config.yaml
init_std_qkv: 0.0394
lr: 0.00263
warmup_steps: 200
Each number is 50 + 12 x the weight over its row's rms, rounded and kept within 0 to 99. Layers, rows and columns count from 0. The size before them is the row's rms in percent of the matrix's.

# layer 5 attention query, 192x192, rms 0.158, rows 145-191, columns 96-191
067:57 52 29 67 51 41 50 37 56 20 37 48 46 53 19 51 45 50 46 70 34 71 51 61 37 53 37 61 54 62 36 51 44 16 36 52 46 50 60 59 42 44 42 46 62 44 36 53 41 43 47 48 64 41 65 64 33 41 38 44 70 39 45 53 47 57 75 34 57 67 59 69 57 48 41 53 50 52 62 50 67 44 30 70 60 35 50 43 61 56 65 44 42 56 12 55
070:34 64 42 50 47 52 50 55 51 53 43 49 41 32 63 51 27 36 52 63 47 51 49 52 49 57 68 25 48 55 52 39 79 56 65 68 57 52 42 46 30 30 44 49 55 61 49 55 53 68 42 40 71 72 68 35 49 37 48 41 32 42 49 46 56 36 61 50 45 58 55 57 33 38 41 46 66 34 50 48 42 42 52 29 73 39 52 51 63 76 48 28 51 54 34 51
065:37 65 60 48 52 42 52 55 49 40 25 41 35 62 40 42 55 60 29 59 39 67 28 48 56 52 32 37 57 37 53 54 50 49 65 59 61 41 42 27 47 81 43 42 47 23 64 38 40 59 43 59 53 59 58 76 52 51 42 65 56 57 52 65 76 60 48 35 74 53 43 56 41 50 64 44 55 39 48 66 24 59 53 35 58 50 51 57 41 80 69 45 51 47 67 52
067:50 59 38 60 20 61 33 51 53 49 56 62 61 71 36 67 61 37 62 46 47 66 40 55 56 21 53 57 40 69 39 37 69 55 68 51 29 23 53 59 70 50 50 47 70 41 71 39 53 43 37 56 56 34 38 72 40 61 31 43 73 55 68 51 64 46 59 43 47 55 43 53 44 37 48 43 53 51 51 52 64 67 57 51 49 51 25 43 45 52 69 52 41 62 73 55
075:39 46 55 52 54 58 60 39 42 53 32 23 54 49 74 47 41 59 26 49 44 53 40 42 56 36 40 36 48 21 63 44 42 61 62 54 62 55 36 38 34 40 37 52 33 40 65 46 60 50 50 71 53 60 35 60 52 68 66 66 29 53 43 59 68 42 37 60 73 58 54 52 52 46 66 21 51 63 49 56 49 49 51 23 56 52 45 47 43 42 52 50 59 50 46 59
071:55 49 58 43 71 42 66 48 25 38 40 79 51 46 50 35 47 62 38 67 53 31 55 62 56 60 20 79 70 52 58 50 40 35 45 54 56 71 48 59 49 51 70 53 66 39 39 43 30 57 76 53 46 56 69 52 57 49 38 39 73 59 62 55 32 56 48 50 61 42 54 50 65 54 42 66 40 47 53 41 64 26 46 69 45 45 56 53 41 49 55 38 51 43 36 57
069:51 50 65 39 37 57 42 51 40 53 54 58 60 59 53 42 54 56 61 47 43 54 47 53 49 54 57 59 60 32 40 60 65 65 57 69 34 74 38 65 66 44 60 53 71 23 43 34 45 54 59 55 55 71 40 54 39 64 50 52 59 73 50 71 65 39 46 84 66 59 41 51 55 49 55 31 55 56 56 53 51 30 51 43 19 54 49 30 63 46 49 37 62 52 45 56
073:45 51 50 55 55 64 60 35 43 42 52 43 42 37 54 49 62 57 37 59 40 43 75 54 48 85 47 41 25 66 50 59 45 28 54 67 60 52 43 63 25 40 22 37 52 34 38 49 40 61 43 39 45 54 46 42 31 51 73 49 39 58 28 45 36 57 51 43 73 69 53 55 72 33 50 54 69 37 54 49 51 55 39 31 58 68 59 67 39 58 45 34 43 52 51 46
052:56 49 77 53 52 36 39 58 44 44 58 77 59 35 48 40 43 67 45 51 58 49 43 46 50 42 49 42 64 43 69 45 76 48 31 51 41 72 37 28 55 48 57 51 54 41 60 63 47 67 72 37 72 42 35 40 60 45 37 34 51 66 73 47 54 41 63 64 62 44 65 26 50 64 35 49 56 63 55 54 58 48 45 63 51 50 57 22 48 51 78 46 64 65 38 54
059:53 47 39 52 47 33 30 56 58 63 46 44 47 46 60 59 38 60 50 49 58 63 52 54 41 25 67 57 49 56 53 60 40 53 69 43 34 51 38 55 40 66 42 50 58 56 52 70 81 42 43 51 57 56 48 45 57 44 31 49 55 29 50 46 54 53 60 60 68 64 35 23 25 66 57 42 41 44 42 46 48 76 53 21 65 52 37 58 66 60 60 66 60 46 43 51
065:52 47 48 49 55 49 54 38 30 62 33 52 55 65 38 45 36 63 27 61 81 46 36 70 87 33 42 52 55 57 73 30 51 51 37 44 73 54 54 43 57 57 38 32 42 52 47 40 52 36 65 66 55 49 50 67 48 82 46 57 65 46 71 62 36 43 46 44 60 48 54 48 62 34 45 62 43 69 47 56 48 57 63 57 58 57 49 39 58 33 61 60 49 73 39 48
071:54 43 32 59 50 41 48 44 45 55 47 59 55 48 42 47 57 41 69 51 72 47 47 67 44 38 51 71 69 74 54 51 51 57 36 32 44 37 52 40 55 55 67 55 33 71 56 34 49 39 44 64 34 46 53 53 73 56 43 30 49 40 51 32 40 58 45 40 19 44 76 39 55 48 63 69 22 63 38 49 42 60 51 54 48 49 45 47 51 20 29 50 54 56 75 33
062:49 49 48 46 44 40 59 63 47 43 61 39 51 35 68 57 71 56 44 38 33 59 63 55 44 45 48 54 28 33 30 60 56 56 60 60 73 61 39 60 59 36 28 52 59 35 59 51 33 52 51 40 57 37 62 49 37 29 44 41 33 48 30 45 50 62 44 53 41 67 50 71 63 59 44 41 73 22 44 47 48 50 47 57 56 64 45 66 52 48 46 28 54 57 35 46
073:43 68 58 47 71 35 56 53 49 52 65 38 52 46 60 48 60 59 49 42 30 44 75 47 45 64 39 35 45 64 45 60 36 45 46 51 58 64 54 60 63 55 56 36 40 60 35 51 52 49 70 37 59 44 57 57 66 39 50 56 45 45 50 38 49 71 50 46 70 39 53 56 61 52 60 41 41 60 45 49 46 27 46 59 42 54 55 58 28 48 25 33 41 55 45 69
074:55 50 60 57 23 42 42 57 48 43 39 48 57 63 44 60 28 54 57 51 58 59 40 45 52 54 70 51 44 55 57 46 45 42 57 51 48 51 31 56 39 49 17 38 63 41 49 55 67 36 64 46 52 57 45 67 54 63 40 56 61 52 71 51 36 36 54 43 81 47 34 59 47 56 42 43 62 41 56 42 54 59 58 41 44 36 60 31 72 44 66 66 29 49 36 55
174:60 49 50 75 53 27 48 44 70 45 58 61 39 42 54 51 56 32 48 43 51 49 32 72 47 39 39 40 50 46 42 42 68 64 23 28 44 50 38 47 62 38 47 42 38 40 50 46 67 57 50 70 50 32 50 59 34 63 55 25 53 38 42 63 38 50 41 53 60 51 39 60 45 43 53 44 66 68 46 56 52 37 58 47 41 73 55 24 38 30 48 58 67 60 40 61
172:42 49 34 43 53 36 35 33 35 67 72 66 71 55 60 66 80 51 34 42 44 62 66 43 52 59 75 22 38 57 38 45 63 38 45 38 46 56 31 48 29 42 37 47 47 47 38 58 58 65 70 27 55 32 62 52 38 44 54 50 63 41 45 58 31 46 47 59 30 47 44 57 52 63 61 63 46 48 67 72 55 42 46 66 50 29 39 33 43 61 48 64 52 31 34 58
184:72 48 65 52 48 37 45 49 65 42 30 68 45 53 60 54 36 26 62 63 67 26 44 66 52 24 52 36 65 62 46 52 54 35 46 70 38 30 43 36 70 44 44 53 44 37 68 48 60 59 43 61 42 59 47 34 47 33 22 53 37 30 40 52 36 63 44 51 57 32 48 53 52 53 76 57 56 54 43 35 44 20 59 58 28 40 40 46 74 47 30 60 59 37 55 62
187:69 48 50 44 49 58 26 40 47 61 62 37 63 55 45 54 56 63 61 63 62 52 59 43 41 26 25 59 34 71 30 57 48 26 47 52 39 37 58 57 55 26 44 59 44 45 64 69 71 53 50 50 80 61 59 56 65 44 51 49 56 69 45 64 53 45 59 62 54 60 48 49 70 79 62 60 77 52 33 48 60 75 39 40 60 44 34 47 47 46 75 54 54 47 39 53
170:36 54 47 36 56 59 71 48 49 52 17 40 42 43 41 47 46 85 38 40 62 45 41 54 36 57 40 63 71 66 46 62 54 65 55 15 42 64 58 46 48 44 37 53 58 72 31 78 36 44 51 69 73 36 42 41 54 57 48 74 38 53 55 52 36 40 39 56 46 56 51 35 47 46 41 65 54 57 66 62 56 49 64 59 60 58 64 29 38 51 54 19 65 76 54 53
162:56 60 43 49 52 47 49 44 44 67 73 63 45 54 47 34 56 44 36 49 49 51 53 50 64 35 43 39 34 36 56 57 44 52 40 60 52 38 48 77 26 51 38 44 64 48 58 55 29 44 66 34 35 55 49 33 58 35 40 67 49 65 43 29 43 48 70 60 56 30 41 51 39 53 60 42 58 51 30 60 43 48 44 58 53 20 50 68 55 63 51 56 36 58 37 50
196:53 68 48 63 62 59 82 40 39 36 43 33 56 47 36 61 41 81 50 81 45 40 54 43 50 52 42 39 55 42 72 51 71 61 51 48 49 48 47 55 39 47 50 41 40 65 34 52 36 35 39 53 52 50 57 52 32 60 63 83 67 50 49 40 60 48 74 46 63 35 58 51 65 56 38 54 60 54 33 52 51 69 39 72 67 49 32 75 51 59 39 50 42 71 59 57
204:52 41 54 41 45 30 49 70 55 50 70 50 58 46 64 61 57 46 44 65 36 49 41 41 45 33 46 43 43 55 50 44 55 26 59 55 40 41 55 81 32 36 59 61 45 41 42 46 69 64 52 71 53 45 70 58 51 75 54 20 38 73 44 65 53 32 69 56 40 51 60 85 49 41 50 43 57 57 43 62 67 51 64 54 72 40 47 56 46 36 49 57 43 47 39 54
172:74 36 25 57 57 48 41 63 52 52 55 47 42 58 51 60 40 52 40 56 30 50 45 47 42 38 46 43 47 58 62 30 61 59 50 39 54 26 48 60 40 36 33 37 33 46 48 50 69 48 70 49 44 54 37 52 65 39 68 49 53 51 44 67 79 47 54 58 46 49 45 71 51 63 42 73 54 54 46 33 37 81 59 46 36 50 33 54 26 32 33 63 71 57 53 68
195:45 56 67 61 51 43 21 63 38 44 74 82 46 56 52 49 71 54 53 47 49 51 58 37 62 62 50 49 50 55 50 54 59 43 48 60 41 53 58 39 52 47 37 34 49 51 47 44 51 80 51 56 36 55 27 77 36 52 59 43 42 45 38 46 02 50 49 59 69 57 48 43 65 50 66 44 63 51 36 31 48 64 36 44 72 55 66 40 50 55 66 44 42 40 52 29
194:36 50 34 54 60 51 46 36 44 43 53 56 31 67 51 75 55 52 48 52 61 55 46 51 27 29 56 67 41 47 63 62 49 21 68 57 35 36 32 53 48 49 44 34 67 58 51 48 49 57 22 57 56 54 39 59 47 61 31 59 41 52 28 36 39 60 41 47 44 27 61 53 62 48 78 72 59 46 45 53 55 37 45 60 53 44 44 50 57 48 79 36 42 63 55 58
158:44 58 41 75 51 33 50 54 53 30 44 47 31 57 42 52 26 65 39 52 51 52 30 48 63 51 38 50 55 33 64 54 63 64 58 50 66 33 59 33 63 58 52 46 50 47 59 34 57 46 37 61 52 64 50 51 60 31 44 54 47 37 65 47 42 41 42 34 47 45 63 40 51 38 64 40 33 45 57 48 37 61 49 37 36 55 53 56 68 56 42 31 50 60 49 50
211:45 47 42 51 46 32 26 56 35 48 63 46 46 50 59 90 63 33 74 40 60 65 42 55 46 56 63 55 48 46 43 50 30 47 57 69 55 47 39 47 50 42 48 50 52 64 54 36 66 62 55 57 50 58 60 60 65 33 46 55 63 34 61 66 76 59 61 61 53 57 50 62 50 41 52 78 44 48 44 56 46 65 71 43 36 59 53 47 52 53 54 63 54 50 42 53
202:44 59 34 41 63 15 46 47 47 45 43 48 67 47 37 46 49 63 66 61 34 59 71 51 67 49 47 64 48 27 45 56 73 09 57 77 37 63 46 59 59 33 51 51 64 46 51 50 51 58 61 50 48 41 47 46 52 40 58 47 53 32 67 42 58 56 44 74 64 55 76 67 54 71 44 56 51 60 38 45 56 37 48 69 48 33 51 64 34 50 49 59 59 35 53 48
186:53 68 52 51 73 62 41 50 63 56 66 46 38 51 37 45 34 66 45 75 61 49 45 44 45 45 36 56 35 42 44 65 63 40 41 43 51 61 61 51 53 43 35 60 51 31 47 37 56 52 58 62 44 38 39 39 51 28 36 46 44 65 37 30 38 33 44 43 57 77 63 56 52 44 67 42 39 37 39 71 50 63 44 40 46 34 36 60 61 78 61 21 62 38 57 49
192:51 54 48 38 52 66 33 54 43 55 66 66 69 63 45 50 44 55 51 60 44 57 70 46 36 38 39 62 52 60 26 60 45 42 24 49 34 46 55 36 38 52 31 28 66 34 62 55 35 42 69 28 65 37 34 42 30 45 45 52 53 54 48 45 42 59 68 52 59 47 22 42 62 72 53 45 72 45 53 49 36 58 54 54 29 43 45 53 50 53 42 62 58 48 61 52
193:54 43 48 59 72 42 37 61 35 46 59 72 69 54 46 49 58 37 52 56 20 69 46 44 48 71 29 46 60 56 28 49 36 58 47 30 55 43 73 33 25 42 57 54 49 26 55 36 64 48 55 38 43 42 40 52 50 55 56 31 59 54 42 44 47 30 51 39 66 60 59 60 48 47 49 47 64 33 66 43 28 60 63 14 65 34 58 55 56 51 41 65 39 47 42 60
175:45 58 32 37 50 91 43 64 44 41 71 59 52 44 32 62 43 70 45 53 60 41 59 44 47 61 63 56 57 58 15 54 51 37 63 52 68 57 67 52 61 34 44 49 43 42 41 55 37 60 52 40 50 17 37 49 48 44 62 34 64 54 31 47 59 59 42 42 48 68 34 48 57 39 53 36 47 41 55 45 38 66 49 73 33 44 32 46 57 52 40 34 52 53 51 39
191:54 65 46 49 34 51 41 39 50 55 50 47 61 63 51 39 39 49 63 78 44 41 53 57 70 53 36 39 43 44 59 52 60 82 52 59 39 42 69 43 36 50 51 44 44 62 71 46 62 47 41 47 46 73 57 37 49 34 54 62 35 62 45 48 29 28 81 46 62 59 46 33 38 61 27 46 51 40 45 57 38 75 38 59 66 54 47 48 40 58 40 45 65 35 45 47
184:43 50 69 44 50 48 68 67 38 50 37 37 68 50 54 27 48 46 47 58 41 53 46 76 49 69 45 44 49 36 43 43 33 28 50 37 61 56 72 30 53 61 74 39 47 33 51 39 47 52 53 52 57 60 62 54 51 56 35 33 40 48 27 39 48 54 53 36 59 58 48 59 38 56 20 48 38 40 57 25 40 40 78 43 67 52 62 53 52 54 16 51 59 37 65 65
194:33 59 61 76 53 32 42 50 52 61 74 65 54 45 48 63 43 30 66 51 64 40 43 60 46 44 55 53 48 44 43 58 48 57 36 49 69 36 41 68 47 54 45 47 55 43 58 41 53 36 23 42 46 30 40 61 18 57 53 39 55 53 61 52 55 40 66 45 43 47 66 36 27 36 39 24 54 41 58 76 41 58 63 73 35 58 28 39 47 66 59 40 60 57 51 41
160:53 56 37 61 36 56 71 59 59 44 35 49 30 58 35 37 42 47 55 62 66 55 37 53 44 38 35 62 59 56 62 37 54 71 55 70 62 36 47 49 69 48 43 55 39 51 30 45 15 53 43 61 25 48 59 39 54 51 51 81 57 31 42 51 31 72 41 60 72 54 49 46 48 24 48 46 58 31 49 54 68 34 43 61 44 57 36 66 40 53 55 44 41 65 62 39
208:40 61 65 55 81 40 51 36 45 59 54 66 61 51 42 26 72 82 51 58 30 56 53 52 40 73 50 55 58 42 63 44 43 54 55 58 63 63 57 40 48 54 32 54 47 50 54 53 33 74 52 47 44 49 57 69 30 55 40 47 43 41 63 48 38 35 60 55 54 52 57 52 55 48 45 54 44 42 69 61 46 34 41 39 79 60 54 61 37 64 50 37 59 48 47 63
190:31 48 42 26 63 64 50 56 52 64 42 70 56 67 50 60 49 47 57 51 51 58 49 48 56 62 46 54 34 46 42 76 37 47 57 62 44 63 56 36 69 56 69 41 44 61 44 34 62 45 49 61 38 63 47 58 50 72 51 37 48 47 35 80 44 47 25 48 74 71 36 61 64 54 53 40 39 40 54 44 58 44 47 54 45 71 58 41 71 35 76 50 45 28 48 25
178:41 54 46 47 44 45 46 25 65 44 59 63 56 53 51 62 40 61 57 55 49 51 38 46 33 62 45 46 37 54 39 73 50 56 54 29 61 57 41 62 60 66 34 32 55 72 43 49 53 35 42 77 60 43 28 42 51 45 56 29 21 51 43 46 42 37 53 26 67 72 64 45 46 42 45 59 68 40 24 57 64 58 54 77 32 54 53 76 59 48 42 45 53 53 67 42
206:45 55 48 61 34 50 49 33 58 66 60 50 52 55 33 43 59 40 60 47 53 43 61 81 52 44 50 44 37 31 39 46 56 44 40 45 31 49 50 39 47 58 56 50 48 39 42 56 72 44 44 47 42 57 52 60 55 27 49 64 28 52 65 26 40 27 42 43 73 39 71 22 52 68 54 72 47 46 48 50 50 46 49 52 30 47 52 39 60 55 43 48 53 49 46 47
197:70 42 61 47 55 54 53 28 49 59 71 43 46 53 59 65 66 66 81 43 51 25 43 67 67 62 65 31 53 43 44 64 53 45 61 29 51 65 34 56 69 59 53 56 33 61 55 45 67 46 45 53 62 61 52 34 50 56 43 32 76 42 63 72 67 42 64 53 42 49 61 50 39 49 62 49 44 46 44 52 50 58 47 42 44 54 49 55 51 71 46 59 62 44 38 47
177:55 57 50 23 59 51 48 62 79 58 37 53 46 54 47 29 53 51 56 51 51 34 55 43 59 38 48 38 62 22 63 62 60 38 43 65 52 56 39 60 43 63 34 38 59 54 68 41 33 40 35 57 29 54 50 41 35 61 38 22 37 59 58 62 53 48 59 43 60 39 52 68 64 48 37 41 49 65 39 66 40 35 57 51 24 46 58 77 63 41 46 55 60 51 58 40
187:37 44 43 36 47 69 53 47 43 57 67 50 51 67 39 50 63 41 55 80 44 49 65 88 21 63 25 43 50 63 66 45 64 38 56 42 72 42 34 35 55 42 50 34 55 37 44 42 64 56 40 55 55 71 53 56 57 55 49 33 53 21 28 51 51 54 63 27 64 72 54 58 67 51 25 62 54 36 68 50 60 51 54 49 46 46 26 57 59 45 35 47 53 48 67 46
196:76 42 47 32 57 71 55 58 57 49 71 52 20 47 58 14 44 51 51 44 29 46 49 47 46 46 62 40 27 55 54 34 58 39 35 41 67 35 44 63 58 50 61 37 32 24 54 67 37 79 54 52 35 48 48 56 50 57 66 56 77 47 58 63 50 68 35 50 46 53 56 63 62 42 37 62 62 51 62 18 58 66 38 39 50 55 44 75 58 47 52 59 54 35 35 39
185:44 71 55 52 37 44 53 62 52 32 54 35 54 46 40 67 57 27 57 64 60 45 58 54 75 77 33 42 44 57 61 38 64 27 55 72 49 57 48 33 59 41 52 58 43 52 44 45 50 62 59 33 45 42 54 45 54 41 59 42 40 43 44 42 69 80 34 47 58 66 57 36 57 36 42 33 41 46 55 43 40 38 42 52 26 48 36 43 42 37 38 53 46 35 47 39
186:47 54 62 35 36 48 69 36 53 37 53 51 52 49 38 58 44 42 34 61 39 59 36 52 33 50 56 51 36 52 57 56 51 38 44 43 67 70 26 47 65 38 31 62 67 36 47 57 55 59 41 55 66 61 65 45 54 36 40 40 47 43 62 39 52 56 43 39 58 60 64 49 48 56 50 24 50 19 55 67 75 32 63 53 39 29 40 53 69 42 33 53 59 47 43 62